Each number is 500 + 25 x the weight over its row's rms, rounded and kept within 0 to 999. Layers, rows and columns count from 0. Numbers have three digits each. The size before them is the row's rms in percent of the matrix's.

# up: layer 8 MLP up, 1536x384, rms 0.202, rows 1500-1524, columns 128-255
# down: layer 8 MLP down (transposed), 1536x384, rms 0.206, rows 1500-1523, columns 128-255
up1500 105:484478514516540504506507534457517490531466479498491431530535567548513471488506502493518524481517535494498510520481509547473522491464485488496514541481472496514490494472489490542491508483466530556501512535510468494516491516465476495483482521464515476531490498501486512481471532443498526493505500507511506498425504510508457476502506510530465496467487543526521481541470489494531497544474
down1500 101:506490477537492459517509517510464515494509486516509483513518531470572452434516476486488528509539483465463540527469457484500525517479508512553526485507482493495495501466491536512495497523482467487553533497469488487512513529532514480499487557470508503538490525481494483498513458513516567492437527493500559505504487507500514531507485497445495483488519509542504512456519476505490497480488
up1501 092:546525468473497511514536490517468525504511499556530506484515512484482451539497531527461505519528544500504468499500512516499532457510519527493567548528503471521483468485452455516520499508483513516547490516514477507465501521526478466517553550501505506503517502468516500516502507522499463525528482519450526503493492487545495454493524509500492489500497501491516438503498543541497506491471
down1501 086:471530513481515490508514510479509482487510471486530481517450489499522506477469479516509489528516511488513500516503502468506497499492444466539490500464506542497515505527481571505500502520521528448525490516520538482507467448494499554513581516540489503525458532512497467507529523518523492571516512486541501482497511518478474486506471528531520482527522507507508527510483471498501536496523
up1502 098:497536505462479509497462526505517510473532472463529450475518512542548489492543484524549488452502523464487531516497518452516491454505474510479508443461491480517466498489522504495466480546485490536508467516496488578501504504498507483527510539466513490485466497525544507515514522467532504510500518521555531500503523484557511456525509454456499534483514507515435475476497507514473505541482
down1502 096:484501470524482509505512457491503453508520463528496502514460537520484518483481503480533499533515491499508499498487456552523527502507479497489536483523538507476443464492474510494508517497503505523493461469486503484571503521518485516534526498483492516504486471513502465530466498527481468497488451504496566461493513535490522540519496502472478523538485449471491504529468468488484496487547
up1503 094:530506498525488446496515495518482493510488500496502508478500517489506499487504530499481487468469524494464516499522494495533518482475492507468472526525537488545483522510467482458505493481494506490479538476527539492527451456500522500472508501509535552497483505533523519506526476539510530508511515550468482495516486466479464530466484507466485493501495502508479519534449501513474516502505
down1503 089:506514480481475509493485514506480537542494496521529512518509535501511480511500518435510553527480460494539511481496478506520534511523471424527480481527432478502521474498470491540473520501527563483512514518579510499466528538488481438522535465510524495493498493473473473507514464484488461487506466486529494504537520473478492460475499474538502490502480485502485491461481510514505505485525
up1504 105:500486510498433488471492494528460523502495494495470478504508504472521500494487493515509512488531492480498492508491467481515527535482542509499479493502457507525512538483449488462486480524481506461484481523522492502502518479472545546480503424476443496557514465492465481512497450490480523505549522523534497539504536546482520511461459527484498499509532503517488475500492464527520491507509
down1504 109:481475500466478549498514506472501519458511461523533488489514499498496518457506468495517480463512488511476465492545488522484496524510507471496481538485545502484504508499473523475523499504552475497491538442512544485503515503498497545454479467467498498498513456475507496525510426457492523560523543492491477489489468521527529513420519555486500483481477493469518486526466478499498508516530
up1505 106:531539500510509515516482468487481517564483482495492524474473504500501470497524501543420489452492491502491498518465499483535514515510517506512524505470543506491489519522489485507496488510537534508513511537505504522499532485466485515497479524469499485534507514501544508490505521494532481490509515522539469512484550524515484479524513528464481489519472521505514453505488491453534534498479
down1505 105:516510446502471473478466538523512461551503482556508527474467506476489519531467511480555469492506445465468527474491515489518482522490523506509509518503504527467456482535514501505442514500484524470509543490493495499525529523528503473545458495479550505514504468509516492563535453494500485474495555504471490516510492501495487505501496523507514549537568505518456495514505529475500484510497
up1506 100:482540536517469524498520502501484456503483521471494480446499550512458489464504503498495518461486495510522508532475447541508510479481499517539490486499496522480472539454526523439536547517491471491481463469491533498473454473515501486480484459538475506450468524481503486496494489482519479470515525483510513515509494523520495482476506521474514495472484475514500509523485525495495536525531
down1506 111:527453489484477508484488494485523474494547525455484499502484555483511498461500519514499518518455490499492525510524470499505519552489495488519458476513469434483488538480478518491516466441513461509540518495474507474518513507566462505511490492506493473485465488527473495507502500494506490463496507459540508498497436511493493512469501500505491501464458461494480560498511486512536494487478
up1507 097:531505491529482552481525509506500490486475486459459535516508469503466453505476560526504526504502487504491484487518489503503516474521442508505495518482531535501492517530478510486476490489453490529529450511530486471462476511508477487483504497541497513506498523511458564477521511502475512494493510514485499459488461464520489521508478534478498489493450514494501465486498529484513518536494
down1507 096:475531468521485527541513468498447492502496507524463531495476517525472521486500486473467484491521507510476508542547538484496471503558504516456503561506506501491528489528467450449525465508517519468497446481496517507529478491508503542499494506496515513473499456464536482511504503537510521524529504496498505523487483592462473533478511517569556491505493475541460498539458486500530515485504
up1508 104:488509515522534506496475485515505477453502481486504480528496539499488514471524507485510452479477454502500474502485497554522480519550483547485586558486498472502494517488549474517521484416545549453487517488502475521485550472514537506523532491516520512486491485502489462496522518519510545508501538439491547509534497521483489480553514498493460527521581510541519511565502490534495536467485
down1508 112:469488488454473499508500443467505478474530499500498447512497474549503495492585496487510494547510505483527499466517512478482457476509501503484493509508477433534503555454504474498552512470506509472506524478513503479453528512521495489507475487458489454518509469412523476455504514514487478498500505551497499468536475512503512498498489502500506472547491469543448476504500485482488505445486
up1509 100:503472499500463536479508516521545494480444525552512498534468453489483474534518523508499501486492454436487470474488503578461522484499493477527529464501500505510488542510498461528544496500554510534531503484502513491454483490505503504496495532478478492523481515530521484535468504514464509489465494518521476482463485507503498506521509505487534513499468517523506511532520531496483493492505
down1509 100:480519473532462492480513490504465463486533497447533501467475508525516516467509541535497499487491474492495507502503499489506525513541471536481459504486526503511453483546510511497530497507534532489501507470499506550474466531494509504503482488506500470518490517492485495445479481500533537462491524517545481531496539488513527490508488493534482439472506509518508502496471403531480468506471
up1510 099:480474518483478489421523507464519489497551483490489495452560479492474506508529476554474437534522522507479484505528453486525496467479485551535488487499552476522495486469483494520474486478494463526507461531499547487501508484479478526504487502504447516473516516493523523512511480517474512489506511543511472457561506526517473482470475479543509516492513502503469496481498494548554491512466
down1510 102:512552473489511485486529498499556533511473513484512500483493502444504478499509526504484530512478458505536472511487552482519516465461475531466521489456501484485511493458501526490506510497484526474480463485553522489529516475505503511546523489504483438478469517500493548515502537506490499512534505513531470489537485515501488494522482509482472483480499493499522489505501525458484515489496
up1511 097:521490530539505505459499490466469477493481514498524470474472495554538492515498496536503501503540510484494506553527516501478511492499463478480559486466483505474493511501518508519469484515507528482516524458546463529494519515498505500505506505531502475514527516478519483445488469483533540487507512516517462500484517468516496462465497525520552522474443490498511512492526496464493475475515
down1511 093:493521523514476472478478481558428484472528452523446482473523481506458503464485485498497512548480531467512520490474480465516520508493506490501489516467508531453510527479506485478531476514467503485464526461511556475531492548491520470549475514498502497513484452531482494506479497512464504506499470474487467490527512513499478519484475518443513440511444490553510553495529505472486504524452
up1512 102:488501485465492507497456518503538514517420548500506445497516514471493512517511496527507531504512516542483481526564514474514516483497453471521514473516495490445486450497502507503473471516494516485509470504500483519499485496506542483553481459536525453476467483518504490549502494544502501506510519539515459512497501507550488501532539460550454550478457465489463503511504510516487474504463
down1512 100:498534512510489470512477536497514525481514519491463550509525464502480525453526527484499503480480487466500493558548510486492486533488535479554481504457494499484535454487459485496504504504477521520487444471504513448480459502502486477533491522463492537528481501492480513451516532492485470474507467493523431477535510468532498493461471492480509492445486503514519483483505493457513520507526
up1513 098:489556498481470494494479490478500509484562533526508483490535478488525469467475487484482512483503543500467488498479451510572449523539489524473500497496516450488514533499452465491485495504574483502480498483498468483518463501523473545483516521489536459527531503496478497531485426519498496477534498483477546528504512521508516493485521470453516486555507438505538495475469483549496499500491
down1513 093:493503537514513502481522480505506508513506459509524504486525461513523531507491484467491496482477525487493484478522552470479509536509491484496499424478508452479472518517518510490526489491497466499480509514507509455481517533539511458485598473489506469528484470492504520551505490500513472506495484500556494484498492468522463473482488500541473515527448494478512504552540496535476509489499
up1514 093:469502482505493493485499469516471552503495539510481503495470518500494486468547504511496509539474511529503490488499489465522509536520483521496554503507518458464482477491509491513473505502496534447513475517500502505511501547514464549460490487482521501516509509486514500506462471538506522546477497474487486540509482540486556510484460490501472489558500507492482495473510463501524495499512
down1514 096:506514505474511508531487500492524483472458502472511542525529518474498506495511538512548460517462505468495517479515453506527500526446541474511466490459502475482547519456550513501477475493490473501482483466476475497507458497485493513549519476509500489539494500513486518513485499456535510511504429547462514507533474480489513526485508475507540483490530522466512514493482529518522415468485
up1515 105:454520512519497490471499496512516476524464521474518479475457468510493518472519494525509503485482485478492503491512518501472502487511522533485516491509509464484489541518457502512528507536509498486534512513493548503513557550507504490507470487554477539527502507484470478532501476537491503487498530471507503473477504481500507485491508533516498507491509538524511493543518485527479519477478
down1515 123:473525546498493496502502450512506541489498488534527503534505500467513467552486506517565494523490521543494488503497524521485524460511502540544489551534484527480526474527551581496471507514506472500482494462478484531469520508497476489489427438481539531527533525507490497497475488480469474495463539514509456502495497563462488502495489487490492494493517511535495507512492536472482482524516
up1516 098:484518500544499481497476489494539518523504499519512443496495471509518543473488479492506450525499474506544489516524468507482501513475463475499503529491478502523498487531504488522512468521491518470462498443505514497514505530494483554492483509496495505438503505487537446502515502504469496492510554512469507485520492496499497527587526499487506517501487507537517519548523474548506543471450
down1516 103:504463500551485475444481522488497501468487499502504531513484504499490491498489482489536494483519492486485472500496477489526486472496493492495571463509528480540492515498467496501489483461558533472521530545401482526502544515522539491475452525462512487512510510498476532490498476482481519501503487513510479486479501453457497475496476522436528521491503473479492511454484510507496496501457
up1517 103:467451466510510501502499504443499482490463501517560472507505500544499478457533443518485476451532448500470510537513501522456540487481502515572474511488490479464531484509482445535485496536500500468481459497501507515507522511501492545464486455565463460478461472521517525510452498535478494436528496484490493486515502515536492489487501514534505507514497517494505498548507508547504453514512
down1517 107:502446513509494481543526509517504477498539492496527511464514501485513510498534507494480516516488469512463498481509474468480474506501488508506498496499447495504516485525546535538492511507488503511527499508454474465462486492485464479467486491505521515463478453491476476469463514510515483510493480544518487505536446446539458521471520489509485486474492511468476503464516478499560524502503
up1518 092:490537480531490506498535491460494503500531522484498493491465528528526474463477524512505507477529500488525483550491500558517475492501533474484488538522481457496502512491512475529488515511520482553548529530498525485464515509512466498493487498443482482487497470531475494510511506472517485497490509475514515465531517524509525492541511511541486529445503489470493522516509501469507542469520
down1518 087:501504499507527473469519491517524490474462500532507526523465507494510514452501465449456506479502528490467535510494484439486460529501531528502523532516532518496502500475533547493444444534510523475473502502513494478525505479489507484502494501481478473554479465482523507537489451497502520484510509479481489513500507508480508473522515492497502485534497514504499514486549518481485457518488
up1519 099:450497493506504538467465534509450492496485515472489528518513494508485474497514494487452509566492481502518493522506486542508493519486503491514489466471554542459460537422508498428493495509523496551491505484499506512511535479508482522489520495509524534503467501467484477497491537557518487490510509511493446533507524489476502512465499498508510476504470479499544502554492511487488526494480
down1519 103:496507480507500506480486450439518484476509486503495548503419477532488495463475508496489490499508489489516507514476488538445485486499502530516473543504526497503512493516543485498529515471471513486524480463512516518525453489542494513567517515485491499482510494497496554539476530500502453489522463474517519473524484488531477551477542486454512478532517497505531491509493501457466504465487
up1520 106:522466527524461526515517517501503490460515505505542511485501514504496496516499467502538505453529479512476510507452495523529576502514537482487490500477496502508517479481553447493456518507523524509532465494479504504465545504512499474506484509513498472497506461482565529514462510490523549499523483527522515503496495480515459480522480522473513508491522462454518470550511488501491505512491
down1520 102:482476568497497536527492491496474505523532514511471483473494494489514452522481493469546499505489464495462482467524454554470463504537482525507490483479457517487518495494543490533499546533501505521464437454534484523522536476529506502488451491529486497539493489510517471509506500441496511531485511499513513511484480510509514474509495481476479515485480571469483471526469524509513513488546
up1521 106:523478486483473510512477468523517468467521502526537430505488523468503494518483539500531538483498500489539491518471509522447488487481500495468569523519503488528490497502465518483524502509523481539526529540469492531470498496520514473496496495496464477460505494487505490476534474510541517503520506510529507496500475539485518476493497484513512533529466481512484521516546466505492487442497
down1521 101:508511534536475521502521498541492479476461490490491536500522477495450468476504504496502534472485514497492466478492524508474517509512452472556460510485504482521521504443525476458501488470509493464475511469515489473493540546515512433499505475470504501574509541501444531498497534495482466493455494499529486506497497500514495509441512486470465476493490489470539521515506534509547512533464
up1522 094:537483477499511494493497533508538456480529496501459495472472506498567481498488510472462461480442479480515446480506518511496510474529513447473523501502555496511492490534495512521498534484531493454484491518505518481441507487516499460493517524460531523451539506493529477502489469442492493508477499506488512517511508493517494492541479468515501467468560531503517497531532515438501508503511
down1522 092:534529501491517536517485518474493505476507488525439467506498490532528457519532484512499480510551452493480496490522490496468474544465504513484491509500496487489528410489498478501502482496515504551504486494516484459502471534509537558439488481504536507512546500508464492504535538500478537525474487533478527488484506498509495532517490542528525484481505479476453476519475527536500505509456
up1523 089:490521490496439508487505539476503497468513533503479521499494471508509493539550473512492528514456476517557520449468478514516474513469522500494507478483549487503481487523495509468471510496504495527483572525467508496487506514473491452521513503501564477483534462447526463538490536498524453498529498493509448492520523497523539463444551507501496511499515483535534481528511525508483527492482
down1523 083:462496471512520531468491502506525547534499532509452512502509501490470463495492493489528516516470497474492498534473514474489468516530446455483504455491502441502529486524520553470500437458507496492473463517532516530467511508505491463516511524455495494524460479495522512452545546501522479528488495453528492491533524490518499494518493477474484523481454469501447512519506501524445502562507
up1524 095:510555517509530489460492477496491497514506505503491551495500518455481485483511481486508540488492510476501535496472474484547472494479523514493502476503512513482524484512529538470528472525446511536488508478535517484495485479549513522517505502519506536547521505514487514458534461498501494464526501511494497454483506493507482466523545490529518506482455526541455513508519502483509496481512